Weights of a small GPT-style language model, trained from scratch on English Wikipedia.
Training: a variant of Adam for these matrices, 112M tokens.
Each number is 128 + 32 x the weight over its row's rms, rounded and kept within 0 to 255. Layers, rows and columns count from 0. The size above them is the row's rms in percent of the matrix's.

# layer 3 MLP gate, 320x128, rms 0.0632, rows 140-206, columns 32-63
size [102  96  92  95  89 107  98 106 100  92  99 124 106  97  94  97  88 121  93 102 109 117  71  87  93  89 104  98  98 107  99  92  98 111 102 112  87 111 107  82  93 103 109  91 112  88 113 103  81 109  97 108 100  93 103  78 123 108 112  95  91  78 104 106 103  96  97]
[[171 102 146 142  92 194 122 148 123 108 174  81 104 132 108 116 110 109 112 144 103 116 111 176 101 122 108 156 168 133 113 175]
 [159  84 191 174 118  37 177 112 160 150 122 112 152 172 113  58  97 140 128 137 158 121  86 120 130 177 136  98 176 168  94 155]
 [130 100  90 112 147 175  72 121 111  67 124 143 165 121 161 121 115 183 107 113  83 106 104 156  88 130 153 133 141  87 137 150]
 [159 157 107 139 156 118 135 118 126 144 126 131 159 225 127  91 175 162 129 125  43  91 127 160 165 115 135 152 108 167 143 106]
 [180 110 130  75 159 117 164 134 129 136 137 146 108 117  93  88 121 124 121 106 154 118 191 132 137  77 154 148 158 158 157 148]
 [100 169 115 145 107  56 114  38 142 107  87 126 122 182 129 132 186 152 180 100  98 154 109 146  83 127 107 159 146  92 108 125]
 [158 145 105 184 116 182 137 143 114 104 110 129 139 141 137 161  94 157 141 125 195 117  98 100 138  75 113 142 134 106 107 144]
 [ 96 166 113 120 156  91 127  78  99 153 109 200 152 138 130 181 153 135 164 146 201 150  88  92 103 107 108 130  99 136 153 171]
 [126 100 149 139 102 103  62  71  80 128  96 158 161 183 141 145  84 197 101 169 145 132 100 152 197 109 161 133 151 153 180 161]
 [130 108 153 155  91 132  82 114  90 119 133 128  88 127 133 103  70  83 121  81  89 128 112 128  76 110 130  87  87 147 112 151]
 [ 83  83 122 152 108 135 116 161  99 117  80  88 112  96 132  42 112 149 162 175 135 156  96 131  87  98 147 120 190 130 122 147]
 [135 134 113 125 129 125 172 129 121 140 139 149 145 147 152  97 173  49 141 133  72 155 164 143  73  86 140 109 105 128 139 116]
 [172 108 135 107  89 130 188 117  91 166 158  97 141 121 160 156 160 129 112  84  78 121 149 106 126  67 105 202  83  96 106 113]
 [ 87 100  93 108 150 116  84 147 147 157 124 180 103 181 127 204 104 134 156 107 147 121 108 202 108 118 124 173 149  96 180  89]
 [ 77 115  97 109 109 151 109 138 137 138 123 126 123 155 146 126 144  83 107 185 139 101 157 149 179 113 164 124 141  64 123 233]
 [ 75 159 137 144 162  87 100 132 128 159 129 132 160 167 159 151 101 207 152 136  91 114 148 111 138 109 100  78 155 127 155 139]
 [145 135 172 154 132  86  73  33 132 100 101 124 120 155 125 109 141 152 103 123 124  88 158  97 169 117 107 188 122 135 121 132]
 [163 123 182 174 147 136 112 123  56  97 107  81 151 109 171  94 122  95 122 161 120  86 142 146  75 165 125 121 140 141 137 114]
 [130  93  70 110 109  75 162  71 154 142  85 114  97 160 162 193 174 128 144 176 211 148 105 132  99 130 154 126 107 148 113 149]
 [145 207 125 156 159 154 154 143  99  80 135  76 104 154 129 110 139  91 146 131  89 137 119 176 172  92 138 115 171 168 143  87]
 [159 100 113 153  62 138 167 156 128 144 150 118 106 139 121 114 156  60 151 162  86 142 146 144  95  99 150 143  75 209 131 149]
 [110 113  53 131  98 105 134  60 117 151  81 143 149 138 154 146 159  95 122 119 142 159 161 190  63 121 184  85 136 133 118 132]
 [145 149 143 108 142  95  82  66 104 111 115 106 118 124 139 100 155 138 113 157  56 100 167 100 146 156 142 164 124 142 170  77]
 [158 126 162 127 106  87 112  79 115  93  98 170  86  90 115 185 184 141 140 162  50 136  66 177 158 138 188 111 187 136  90 127]
 [168 171 106  94 106 124 159 178 211 123 119 104  53 151 166 113 172 118 102 198  96  90 130 133 155  68 140 104 113 189 117 118]
 [120 134 112 127 144 110 105  78  97  89 106 128 143 124  98 121 153 107 144 154  76 104 117 162 134 164 119  90  78 150  96 107]
 [129 106 136 112  64 124 103 124 127 137  81 167  86 144 116 114  79 127 141 117 101 142 107 132  87  71 143 105 154 160  73 100]
 [ 98 188 158 139  94 118 133 143 131  87 152 116  90 100 154 155  75 112 138 132 103 118  99 180 138 120 175 126 158 135 110  94]
 [ 71 199 190 134 120  97 126 134 143  83 174 165 119 143 140 132 169 130  93 124 145 125 123 132 122  99  58 155 111 183 120 156]
 [163  82 130 145  70 158 160 153 132 176 140 143  90 131 144 108 116  68 134 128 120 170  94 172 117  84 139 117 157 147 114 162]
 [171  73 127 164 195 214  92  79 143 200  69  95 172 159 143 122  82 104 146 115 163 139 110 115 157 144  82 132 170 107 103 141]
 [122 134  66 162 124 177 147 140 180 155 122 101 116 129 165  76 177 139 135 157 151 127 148 165 203 113 143 146 172 142 119 214]
 [121 193 112 116 136 151 135  74 144  80  97 112 147 133 117  89 156 138 123 173 152 159 129 153 135 121 128 143 126 117 128 109]
 [133 100  48 114 101  85 132  12 118  91 121 191 137 143 181 174 135 113 165 119 186 126 147  82 156 107 143 161 145 143 148 122]
 [ 68 153 167 112 160 152  91 129 104 116  89 155 143 119 142 218  84  98 100 115 134 118 148 134 123 119 157 139 109 118 154 147]
 [139 105 114 119 135 127  85  75 122 143 108 140 116 162 126 101 133 100 116 110 117 177 117 130 111 115 108 128  58 140 182 122]
 [111 126 172  96 121 105 145 132 182 163  62 118 183 131 106 127  89 135 122  91 117 137 129 147  99 112 131 130 138 172 218  73]
 [194  82 131 108 129 176 117 165 132 146  90 208 132 136 144 121 109 114  92 109 151 153 127 138 108 112 110 154 145 150 113 121]
 [173 103  95 149 173 108 146 117  90 110 123 110 128 120 126 187 107 181 129 103 107  86 116 110 118  84 141 134 132 109 157 113]
 [164 107 156 157 160 108 132 122  68 123 165  99  82 124 130 147 114 120  94 113 178 133 119 136 114 125  64  71 173 147 123 183]
 [154 156 101 116 119 146  72 107 128 133 158 144 137 116 120 132 141 212 131 109 114 129  98 136 105 129  88 110 123 115 155 165]
 [ 85 228 152 130 146 117 109  94  92 119 181 116 189 135 131 114 110 114 118 103  82 121 174  56  83 142 116 101 122 154 108  91]
 [137 148 137 102 108  73  39 101  79 166 135 164 159 179 124 142 112 160  88 155 154 105 142 118 135 100 121 191 155 127 186 123]
 [100 105  93  92  51 130 159 141 145  78 131 125  99 126 148 121 136  86 183 143 107 127 191 118  77 117 207 152 182 140 144 144]
 [127 142  58 136  97  70 131 115 169 109  83 103 130 141 110 110 182 123 136 168 133 178 112 157 143 109 112 110 108 130 154 146]
 [108 163 101  74 122 146 136 128 119 137 139 129 137 175 140  85 148 103 109 129 173  77 185 129  84 110 126 168 202  86 102  83]
 [178 143  84 146 146 108 109  76 110 133  77  92 128 126 150 126 141 127 108 138 102 127 122 155 103 125 138  99  97 139 144 118]
 [133  97 163 118  85 109  88 149 143  62 101 146  91 103 142 139 165  86 142 133 132 147  93 114 171  69 144 107 125 116 141 110]
 [ 84 134  66 143  77 146 127 170 120  95 121 137 138  92  58 117 180 107 135 192 192 105  94 108  95 162 147  94 149 120 103 203]
 [ 75 146 134 122 128  97 149 149 132 127 151 192 139 120 130 176 136 118 121 107 168 105 199 106 165 137 131 149 138 149 160  81]
 [115 189 145 158  64  45  90  78 135 169 116 188 144 118 128 101 118 141 118 138  81 104  94 149 167 186  88 113 143 134 152  86]
 [107 145 132 113 152  92 169 117 145 100 146 101 109  87 150 170 126  54 178 108 143 105 103 193  98 108 156  80 125 111 144  84]
 [116 129 135  81 158 113 127  73  63 158 142 187 138 171 158 107 151 125 109  73 161 137 139 113 128  97 135 162 131  96  79 110]
 [171  77 129 121  65 110 146 140 114 138 165 138 105 177 150 116 102 115 112 193 177 127 187 171 158 110 111 107  99 183 168 120]
 [ 95 146 164 157  97 116 180 167 135 100 151 105 101 135 125 139 197  56 106 167 119  81  96 143 145 116  71 103 149 140 149 123]
 [105 136 155 107 128 109 124 139 130 199 121 165  88 114 100 119  71 158 143  78 136 107  87 110 169  76 105 155 134 104 118 150]
 [113 204 177 146 211 113  97 103  68  80  99  68 152 122 152 125 101 158 139  98  75 114  85 157 160 152  95 164 201 153 123  98]
 [111 125 173 132 126 112 102  92  98  49 127  85 186 110 106 171 130 160  87 170 135  86  85 149 180 143 105 125 182  45 131  79]
 [151 131  98  84 132 154 134  29  95 113  76  71 129 121 112  65 140 122 126 150  90 126 120 123 142 122  53 135 127 133 131 118]
 [104 133 111 157 156  84 126 163 147 166 157 159 110 147 110 144 107 123 131 145 169 138  96 107  95 103 111 137 158 131 132 150]
 [124 178 139 141 175 100 141 160 117 126 106 129  91 129  90  73 162 121 155 111  63 144 158 135 194  57 124 146 106 122 171 135]
 [185 107 107 162 143 136  98  86 128  85 166  71 130 118  94 152 142 100 153 149 177 115  50 147 127 157 146 143  83 155 124 129]
 [ 95 131 107 107  82  81 137  62 182  72 106 132 104  79 143 150 163 128 131 153 135 125 127 170 104 159 190  81 169 125  98 173]
 [102 135 165 160  70  71 126 143 107 136 107 121  40 160 129  59 136  75 121 184 115  88 138 220 160 128 119 144  93 198 141 143]
 [149 189 137 130 108  88 140 125  96 170 166 140 178 181 144 137  78 105 140 114 129 154 152 140 108 164 150 106 119 165 135 152]
 [146  91 124 109  91 134 103 149 114 140 146 176  54 141 116 155  75  85 126 173 106 147 114 141 141 145 154 124 130 121 122 132]
 [136  70  84 163 120 168  90 131 106 148 153  69 112 110 130  80 143 164 137 130 186 109 170  94 136  98 126 150  70 158 106 149]]
# layer 3 MLP up, 320x128, rms 0.0588, rows 140-206, columns 32-63
size [112  88  95 102  94 109 100 110  99  99  99 108  95 101 100  96  95 109 100 108 109 108  70  93  94  89 103 105  95 102 104 100  94 106 103 112  91 109 112  82  96 108 109  92 111  91 110 102  87 107 102 110 103  96 110  77 119 101 106 102  92  83 107 100 107  95 100]
[[145 131 121 102 107 140 198 103 107  85 147  62 115  91  91 139 130  85 106 202 102  84 115 103 109 129 131 132 153  76 166 180]
 [163 146 147 135 161  29 201 120 108 145 104 121 109 123 108  94 150 165 156  94 133  79  87 166 166 131 147 136  96 185 148 131]
 [ 89 129 107 151  82 100 127 147 149 170 141 144  98 157 171  67 203 130 120 150 151 125 134 104 148 166 132 148 131 110 104 130]
 [139 116 141  49 112 102 158  91 159  68 114 161 113 181 156 150 177 144 119 157 132  64 142 107  89 193 101 171 140 142 143 107]
 [ 96 162 186 156  88 154 100 111 158 125 129  95 120 121 145 142 120 134 179 112  96 162  57 136  97 112 155 111  76 143  97 169]
 [158 161 130 161 157  94 117 122 155  98 134  89 103 146 114 138 138 176 194 148 139 134 121 109 114 122  95 198 106  99 116 119]
 [141  62 140 179 108 196 199 107 100  83  69 156 121 117 158  80 140 115 188 205  76  89 108  86 136  99 106 151 136 102  60 188]
 [136 119 143 163 146 206 168 147 165  71 174  88 120  94 117 158 175  71 112  72  85 109  87 143  96  95 116 131 107 113 160 113]
 [175  81 150 145 114 138 105 129  84 132 172 151 111 199 120 149 111 135  83 144 143 158 164 135 117 128 145 180 131 156 164 138]
 [184 164 137  97  99 130  95  94 123 100 120  77 175  99 131 152 154 152 101 140 144 143 115  98 175 161  80 138 149 147 169  92]
 [159 100 140 134  52 110  85 134 142 101  65  85 115 122 175 126 147 147 114 155 118 113 191 157 151 120 107  99 102 183 207  52]
 [157 113 155 141  96  71 152  87 166 168 158 158 135 107 100 136 125  31 156  57 115  95 120 137 120 106 113 185 125 153 101 104]
 [133 126 165 167 144 141 152 133 127 116 159 122 116  77  84  80 111 112 152 171  52 100  84 225  92 105 178  91 109 137 169 132]
 [158 100 156 154 121 125 108  85 121  60  81 142 101 129  71 101 101 156 124 122 161 120 120 137 175  79 165 100 164 106 138 165]
 [ 89 111 106 102 110 176  92 118 124 136 109 237  99 163 131 131  95 132 113 112 116 103 130 138 137 110 104 139 166  69 126 141]
 [110  77  95 154 154 167 149 139 168 142 136 102 178 129 183 156 126 133 108  77  95 157 134  87  69 148 146  90 125 138 147  86]
 [ 99 173 162  92 188 140 164 114 123 181  96 103 144 150 117 125 116 166  75 121 135 119  52 126 193 142 107 150 113  94 126 104]
 [140 111 124 127  74 154 146 179 171 152 167 130  29 130 143 134 110  56  98 125 142 111  86 132 116  50  90 188 158 140 109 118]
 [135 131 150 116 111 129  96 163 112  90  72 120 116 127  75  75 127  92 165 183 137  96 152 117 102  92 140  69 139 150 173 123]
 [118 108  97 100 114 162 105  81 137 188  90 182 103 120 119 127 123 173 125 144 168 152  48 154 144 129 110 162  89 126 143 119]
 [125  95 125 131 149 137  74 128  84 105 118  98 111 183  51 130 109  99 181 151 106 119  92 152  63 155 165 165 165 124 162 208]
 [105 180  46  88 138 104 158  87  91 136 158  72 196 125 136 108 138 134 150 110 132 111 128 152 103 141 163 179 124  92  89 152]
 [115 136  96 110 156  53 191 135 187 133 106  88 106 134 162 120 128 123 130 116 120 129 132 105 185 151 129 152 114 188 139 151]
 [163 135 106 144 118 119 107 110 108 101 140  96 154  66 140 107 168 103 155 150 178  84  98 111 163  80 134 156  54 180 107 116]
 [128 145 123 120 107 134 186 171 122 155 103  36  85 110 164 162 122 144 135 187 111 110 115 111 184 108 137  88 133 162 125 152]
 [163 127 136 103 210 214 114 119 114 118 155 125 148 183  99 111 124 161 126  98  95 101 157 133 134  81 149 126  77  93 125 148]
 [180 162  77  90 140 131 130  71 106 157 154 158 164 143 157 164 136  86 121  94 200 136 167 104 159 156 123 137 110  66 161 122]
 [122 147 141 176 132 186 135 113 143 108 131  75 159 116 117 133 114 124 101 123 112 147  60 131 177 108  98 143  82  86 115 116]
 [155  79 138 121 146 152  89  88 131 118 101  85  81 117 105 187 107 153 137 158 143 156 113  55 144 134 179 131  62  90 108  98]
 [183 138 152 132 111 106 144 124  59  78  72  77  49 108 189  65 134 145 102 175 170 106 153 111 156 163 112 128 105  67 103  86]
 [142  85 122 163 124 157 157  53  46 149  92 124 157  94  89  97 132 176 186 140 119 144 168  97 141 135 115 123 168 139 125 122]
 [145 146 147 157 126  82 137 164  75 150 154  81 131 148  89 132 138 129 159 113  64 107 106 104 108  64 172 184 121 110 154  89]
 [186 117 140 146 190 149 117 108 145 139  74 140 143  69 167  70  64 169 143 148 135 150 166  56 101  82  87 108 170 125 160 213]
 [105 129  45 142 120  92 195  62 119  70 105 165 160  89 128 113 162 131 177  92 163 134 138 110 108 110 160 133 114 115 131  71]
 [ 98 119 152 126 138 119 156 162 167 137 115 168 127  82 129 102 132 127 155  84 108 149 109 128 106 179 128 109 225 100  82 144]
 [106  65 154 147 132  62 133 135 125 116  88 146 148 116 165 163 108 130 125 159 125  93 121 147 187 101 130 102 190 135 147 110]
 [170 100 130 150 100 115 142 160  98 115 101  69 105 146 113 128 148 129 151 150 183 105 152 167 213 167 140 164 137 176 101 202]
 [137 107 130 151 116  51 151 115 136 119 125 144  49 164 103 160 136 158 141 161 201 134  90  72 177 125 157 133 165 173 121 125]
 [125  89  88 150 140 188  38 117  87 163 121 152 134  99 125 150  75 139 143  72  88 133 135 141 100 150 186 121  89 141 130 112]
 [151 104 123 152 137 130 123 144 106 143 154  89 158  91  89 123 144 143  94 127 181 124 173 182 151 137 105  55 153 105 139 120]
 [109 169 135 116 161  97 105 108 146 164 187 154 171 107 112 171 153 218 143  98 132 155  97 149 101 142  74 127 114 120 138 184]
 [171 185 173 147 157 117 140 152 150  98 151  75  95 137 113 133 166 132 161 140 115 138 109 115  99 105  66  92 123 181 176 106]
 [115 176 121 132 143 135 162  70  98 120 142  87 127  93 134 124 189 142 132  78  71 139 170 138 113  91 135  79 133 191 140 150]
 [140 132 130  95 132  98 117 142 103 169 165 125 129 136 107 104 161 126 163 144 111 184 187 120  81 183 114 187  98 154 186 184]
 [134 111 100 180 168 113 126 143 142  41  85 141  93 138 133 127 136  91 128 102 120  90 141 147 154  76 166 108  81 133 156 165]
 [141 157 119  70 125 102 160  81 127 119 126 116 119 165 131 104 133 111  85 122 175  76 170 144 107 101 111 128 173 114 100  78]
 [ 83 185 165 122 202 120  88  99 131 158  27  76 179 167 140 162 159 107 139  90  89 158 110 100  91 125  97 114 134  77 164 222]
 [ 79 172 163 139 180  78 157 132  87  65 194  84 119  95 111 149 192 137 166 135  96  83 100 128 200 129 130 131 182 139 119 141]
 [ 83 118 133 101 126 119 171 100 123 110 121 187 166 122 176 185  76 152  96 126 177 185 124 101 142 205 110  81 142 137 127  88]
 [129 153 151 129  56 152 116 191 145 129 110 107 130 127 107  85 128  67 138 152 126  65 168 150 133 141  81 124 138 116 160 116]
 [120 122 186 121 101 130 155 143 118 115 110 158  92  97 117  70 118 122 135  89  90  92  93 140 116 155  86  89 110  55 139 131]
 [159 141 128 170 119 184 155 152 104  91 170  99 163  80 154 130 107 152 163  75  95 108 167 123  69 101 164 134 124 116 159 129]
 [ 90 148 167 132 116 161 113 191 129 155 157 142 122 143  89 103  71 123 126 183  89 117 144 177 160 118 159 125  73 147 163 133]
 [111 186 164 141 107 112 114 104  68 187 171  94  96 135 121 168 126 131 166 169 121 113 123  96 127 117 164 137  86  88  90 131]
 [190 161 121 124 137 111  92 146 180 201 152 149  41 167 113 125 125 142 111 121 120 174 136 152 192 121  99 127 139  38 103 184]
 [131 168 140 144 118 191 108 153 112 139 108 122 124 125 102 129  86 109 124 119  76  86  93 125 125 107 112 149  73  41 158 127]
 [ 80  96 114 168 196 181 145 133 119  98 103  84 178 126 118 174 175 133 126 115 124 108 138  93 102 156 123 129 130  38 107 171]
 [157 123 105  90 101 109 148  94 132 195 123  42 144 177 132  44  97 121 127 150 104  89 119 111  94 172  49 191 137 110 125 174]
 [120 115 112 141 117  76 128  84 106 125 105 124  89 133 139 176 118 102 114 127 143 154 136 106  55 139 149 153 123 139 153 120]
 [170 106 160 142  96 146 139 100 128 180 150 181 141 102 110 123  70 143 140 136 134 137 194 144 218 180 124 115 184 133  92 146]
 [163 106 111 155 171 131 105 160  68  83 145 152 133 121 113 182  81 116 139 101  72  86  99 173 110 129 130  79 128  95 156 118]
 [123 140 144  73  72 110 157 134 173  82 164  82 111 175  60 129 176  78 139 122 167 131 134 129  70 152 164 107 158 175  96 166]
 [133 133 138 130 161  91 160  88 116  79 103  98 158  93 141 143 167 138 109 141 143  95 132 160 131 176 156 146 128 139  97 164]
 [ 78 118 132 130 111 155 121 196  98  80 106 133 149 147 131 149 107  73 158 106 120 141 131  91 153 144 158  93 143 131 124 116]
 [ 90 193 126 139 151  56 139 117 148  98 141 139 174 138 122 138 153 139 124 132 126 144 149 123 191 104 120 165  97 105 171  83]
 [ 66 117 150  88 118  75  91 103 128 143 139 139 122 171 145 191 171 130 101 165 107 100 139 110 117  85 192  60 121 146 142 170]
 [ 99 175 129 134 145 120 109 134  67  86 139 143 139  90 133 147 117 100 157  52 151 136 192  87 102  98 168 145  58 124 205 128]]
# layer 3 MLP down (transposed), 320x128, rms 0.0581, rows 140-205, columns 32-63
size [106  89  90  97  97 103 100 104  97  94  98 107 100 101  97  96  94 108  96 103 105 106  73  93  92  93 105 103 101 101 104  94  94 112 103 110  93 113 109  85  96 107 109  91 107 100 107 103  86 106 102 104 102  98 104  80 115  99 109  98  93  82 104 102 104  99]
[[136 186 167 142 210 138 161 154 104 107 146  74 127 132 141 109 151 146  62 131 119 101 133 154 148 144 164 148 191 148  80  79]
 [103 131 217 155 200 177 146 185 105 133  70 123 102 149  87 144 191 139 199 120  55 133 107 144 126 168 134  90 133 186  90 159]
 [144  89 133 171 128  96 150 144  97 169  60 133 117 166 159 118 101 131 144 144  93  98 163 122 147  87 125 164 150 136  96 176]
 [ 80 116 144 105  75  90 145 132 128 129 115 164 154 109 158 158 142 106  81 103  94 153 132 123  48 134 145 121 132 119  99 102]
 [145  85 145 153 151 178 135 144 183 115 167  95 124 119 123 113 142 153  97 179 105 130 109 206 126 156  99  85 105 143 122 125]
 [124  68  99  94 143 132  80 111 130 107 197 114 125 171  86 171 160 154 145  43 122 139  94  66 129 105 143 168  79 114 120 162]
 [188 208 130 130 153 112 130 130  89 161 162 116 119 118 136 186  87 157 161 134 176 130 117 126 117 182  71 114 177 130 142  58]
 [106 126 140  65 172 175 135  46 176 181 168 134 128 144 128 125 162 141 106 131  85 162 110 121  93 105  94 130 153 201 107 125]
 [168 136 170 211 131 137  96 151 129 145  72 143 145 107 105 151  87  47 104 116 133 165 125 176 103  89 165 129 158 108 122 143]
 [127  71 164 138 114 103 106 145 133  92 148 117  95 143 151 180 184 166 148 150 139 147 112 136 128 145  98 113  88  93 113 118]
 [ 72  86 112 102 139 123 108 120 163 115 123 141 113 135  74 142  92 195 167  73 135 130 118 103 130 122 130 102 150 170 145 122]
 [102 107 152 182 147 174 151 104  93 153 149 131  88 122 138 153 135 126 191 127 180  61 108 111 108 108 176 122 124 118 128  95]
 [159 121 115 145 121 119  85 143 115 108 143 102 144 118 105 124 122 120 141 156 131  81 177 145 165 146 182 100 189 185 109  85]
 [145 151 135 122 155  96 160 152 171 110 176 111 153 180 150 112 190 180 105 174 125 193 117  51 129 108 131 111 138 177 162 138]
 [119 178 169  44 156 127 192 148 153 105 125  97 174 188 141 118  96 135 101  98  70 161 133 155 127 154 178 105 143 103 143 116]
 [112 170 197 179 122 138  92 109 125 162 115 160 157 107 157  99 106 105 118 121  65 166  58 182 109 115 107  53 116 113 141 122]
 [147 151 128 122 151  93 160  98 135 182 140 155 141  78 108 188 179 163 121 160 164 115 127 129 110  85 141 119 151 129  63 181]
 [107 160  95 137 122 119 156 148 120  96 127 118 210 143 117  98 184 147 133 114 137 109  46 175 100 158 115  86  99 119  77 109]
 [133 109 184 132 102 104 101  94 111 133  67 182 110 105 149 108 182  66 149  79 207  64 121 140 122 155 123  98 163 110 131 120]
 [141 120  70 100 144 124 116 128  85 162 117 110 155 116 102  87 117  91 130 122 134  96 126 126 131 186 158 133 148 170 120  86]
 [125 145 177 153 164 104  93 116 116 157  66 154 118 108 165 124 129 147 141 187 124  83 144 102 141 103  82 127 140 123  69 161]
 [113  57 130 155  86 140 105 153 108 130 158 155  93  82 101 124 153 179 104  95 132 171  95  66 166 133 101 157 143 143 111 106]
 [134 131  92  94  80 112 161 186 140 150  86 163 119 149 111 133 170 104 138 162  72 170 135 154 114 166 136 149 126 143 105 102]
 [131 114 104 132 155 159 139 113 172  80 151  96 130 115 123 148 109 150 103 142  94  51 120 165 215 134 137 115 119 162 143 109]
 [118 138 236 125 127 142  90 116  89 106  62 119 118  90  68 124 117 126  83 167  93  83 106 132 113  97 154  60 126 173  87 193]
 [ 67 135 131 137 186 138 147 140 121 106 106 158  72 156 161 136 116 125  95 107 116 125 122  85 126 165  99 201 112 123 148 177]
 [185 123 101 146 102 121 121 168 136 150 120 155 120  73  87 119  93  97 114 167 133 163 128 132 147 129 177 123  90 147 199 144]
 [ 88 146  70 176 167  84 118 183 139 122  86 206 147  87 143 132  86 112 116 100 111  72 114 183 215  71 146 114 104 106 165 139]
 [138 119 130 127 134 150 172 109 115 145 191 116 129 140 159  85 169 126 126 129 119   0 161 161 105 158 148 156 136 163 121 138]
 [119 178 149 121 103 150 135 110 104 129 144  62 127 126 153 108 162 125  52  90 116  88 145 166 129  95 130  75  65 104 138 100]
 [183 113 140 128 169 119 166  92 127 126 103 154  90 161 114 120  96  93 131 135 133  91 119 166  64 130 104 105 148 140  97  80]
 [165 168 105  99 123  94 110  65  80 119 195  73 100 164 163 144 113 152 119 134 147 154 196 141 138 103  97 102 161 114 146 121]
 [ 64 126 159 129 101 124 126 149  80 152 138 106 116 176  93 172 110 144 132 145 129 101 118 112 135 130 123  96 107 141 169 130]
 [132 106 138 110 149 102 142 123 151  94 127 150  69 142  97 133 132 158 179 111 117 138  97 204 132 163 146 148 101 109 169  86]
 [114 157  66 173 169 143 103 161  98  99 135 168 133 182 139  88 151 126 114 143 128 162 113 162 141 139 144 156 119  85 138 134]
 [139 158 122 181 125 100 173 155 134 164 133 175 147  97 153 105 112 133 122 135 133  80 166 167 143 154 197 201 169  93 112 132]
 [128 107 139  96 158  85 112 131 140  88  89 125  79 105  93  93 132 149 111 106 113 104  71 117 109  88 125 165  92 160 145 168]
 [159  70 167 111 139 110 119  44 102 119 124 132 157 136 109 117 137 153 130 134 204 157 115  55 143 142 125 183 162 137 100 104]
 [104 185  81 111 125 155 183  63 126 127 143 127 174 132 144 173 154  86  92 112 129 152 127 134 110 129  97 151 117 127 133 137]
 [ 91 132  95 137 132 124 103 206 159 180  78 175 115 130  80 147 109  98 159 131 155 204  97 116 180 167  95 130 137 137 117 130]
 [ 69 200 153 104 153 107 155 160  95 162 159 137 173 115 139 111 148 111 143 157 117  60 163 187 191 171 139 164 168 123  99 143]
 [146  67 170  82 111 116 174  97  91 144 118  87 159 150 134  81 126  66  69 137  99 159 109 207 146 134 130 114 126 160 142  95]
 [162 153 121 144 139  67 137  70 117  86 130 153 120 112 161 129 117 148 121 128 177  72 164 161 141 135 111 122 143 163 112  69]
 [114 150 152  98 155 165  81 103  97 163 120  95 157 155 166 118 111 143 133 166  79 108 172 124  99 166 129 106 102 157 143 160]
 [193 106 208 162 142 147  70  99 161 140 141 109 118  45 158 112 164 139 124 126 123 103 125 130  55 141 145  99  92 149 115 177]
 [ 89 165 146  96 103 137 138 124  96 176  99 147 117 137 132 121 109  97 165 140 155  87 161  61  92  83 174 161 165 122  81 172]
 [105 163 160 133 121 131  90 151 117 102  94 159  91 124  75 133  79 159 129  66 139 112 101 106 110 122  76 136 105 141 120 166]
 [ 77 102 123  99  90 193 131 118 127 158 129 123  97 132  88 136  99 156 117  61 137 151  97 155 110 152  76 119 136 111  77 101]
 [109 150 117 103 108 123 138 154 169  66 122 132  85 167 124  85 124  85 141 110 115 184  91 129 149  98 121  89 118 149 134  73]
 [131 140  65  84 147 103 124 105 129  99 147 111 150 124  87 146 148  88 145 163 145 135 120 108 121 157 105 149  93 128 162  87]
 [110  91 140 172  93  97 107 139 118 113 118 144 128 105 135  66  81 165 167 116 156 178  94 136 127 139 140 142 151 136  80 106]
 [ 87  69 164 161 158 114 166 120  80 146 124 187  87 100 140  99 115 164 117 143 160  51 102 128 115 145  94  85 156 132 103  92]
 [151 148  97 194 180 165  85 111 149  91 180 104 147 119 118 123 145  98 111  82 151 192 150  97 119 120 141 109 168 158 164 137]
 [142 113 119 136 177 102  90 100 107 141 113 108 147  95 122 160  97 113 146 117 152 119 200 156  76 118 113 169 111 121 122 155]
 [150 140  74 148  74 143 169 110 202 171 169 116 109 118 113 117 111 160 120 160 164 158 139 154 129 161 172 145  83 164 135 146]
 [ 84  94  87 180 138 136  71 171 131 190 164 165 146 104 139 169  64 108 169 146 136 136 117 160 124 140  70 192 114 124  72 131]
 [140 136 164 101  59 148  33  95 106 175  57 127 137 115  89 137  70  64 157 113 104 193 160 114  63 164 129 129 120 131 113 114]
 [133  83 129 100  99 192 148 149 166 112 149  76 135 201 133 120 125 151 127 138 208 168 115  96  78 126 161 112 144 125 126 149]
 [ 71 145 167  87 156 123 106 127 138 127 119  73 150 135 107 136 165 155 133 113 106 139 138 134 146  89 138 129 178 135 152  97]
 [168 141 150  94 114  87 128 110 128 117 112 177 155 107 107 121 115 110 142 147  83 110 208 147 123 148  77 128 205 133 140  95]
 [125 138 134 140 174 172 161 152 132 132 135  83 147  76 157 111  55 159 135 129  73  89 120 192 191 116  84 121 117 145  89 118]
 [ 97  97 141  58 126 157 111 149 184 146 133 157  66 165  98 138 181  83 103 124 150 157 126  90 162 122  59 172 179 132 105 142]
 [138  59 167 152 199 104 122 148 214  95 145 112 127 121 154 147 119 135 136 133 125 119  48 107 111 108 104 123 113 121 106 144]
 [ 72 159 137 141 171 150 148 124 111  91 136  94 134 207 150 136 137 161 106 118 112  92  85 102  98 141 107 176 137 120 109 188]
 [142  99 147 106 102 136 121 152 127  31 216 116 124 135 141 111  39 125 114 159 153 166 117 100 157 162 121 167  46  67 204 108]
 [127 139 123 167  78 141 157 171  85 180  80 144 119 120 155 132 162 128 103 114 186 150 131 152 130 127  78 134 135 168 138 144]]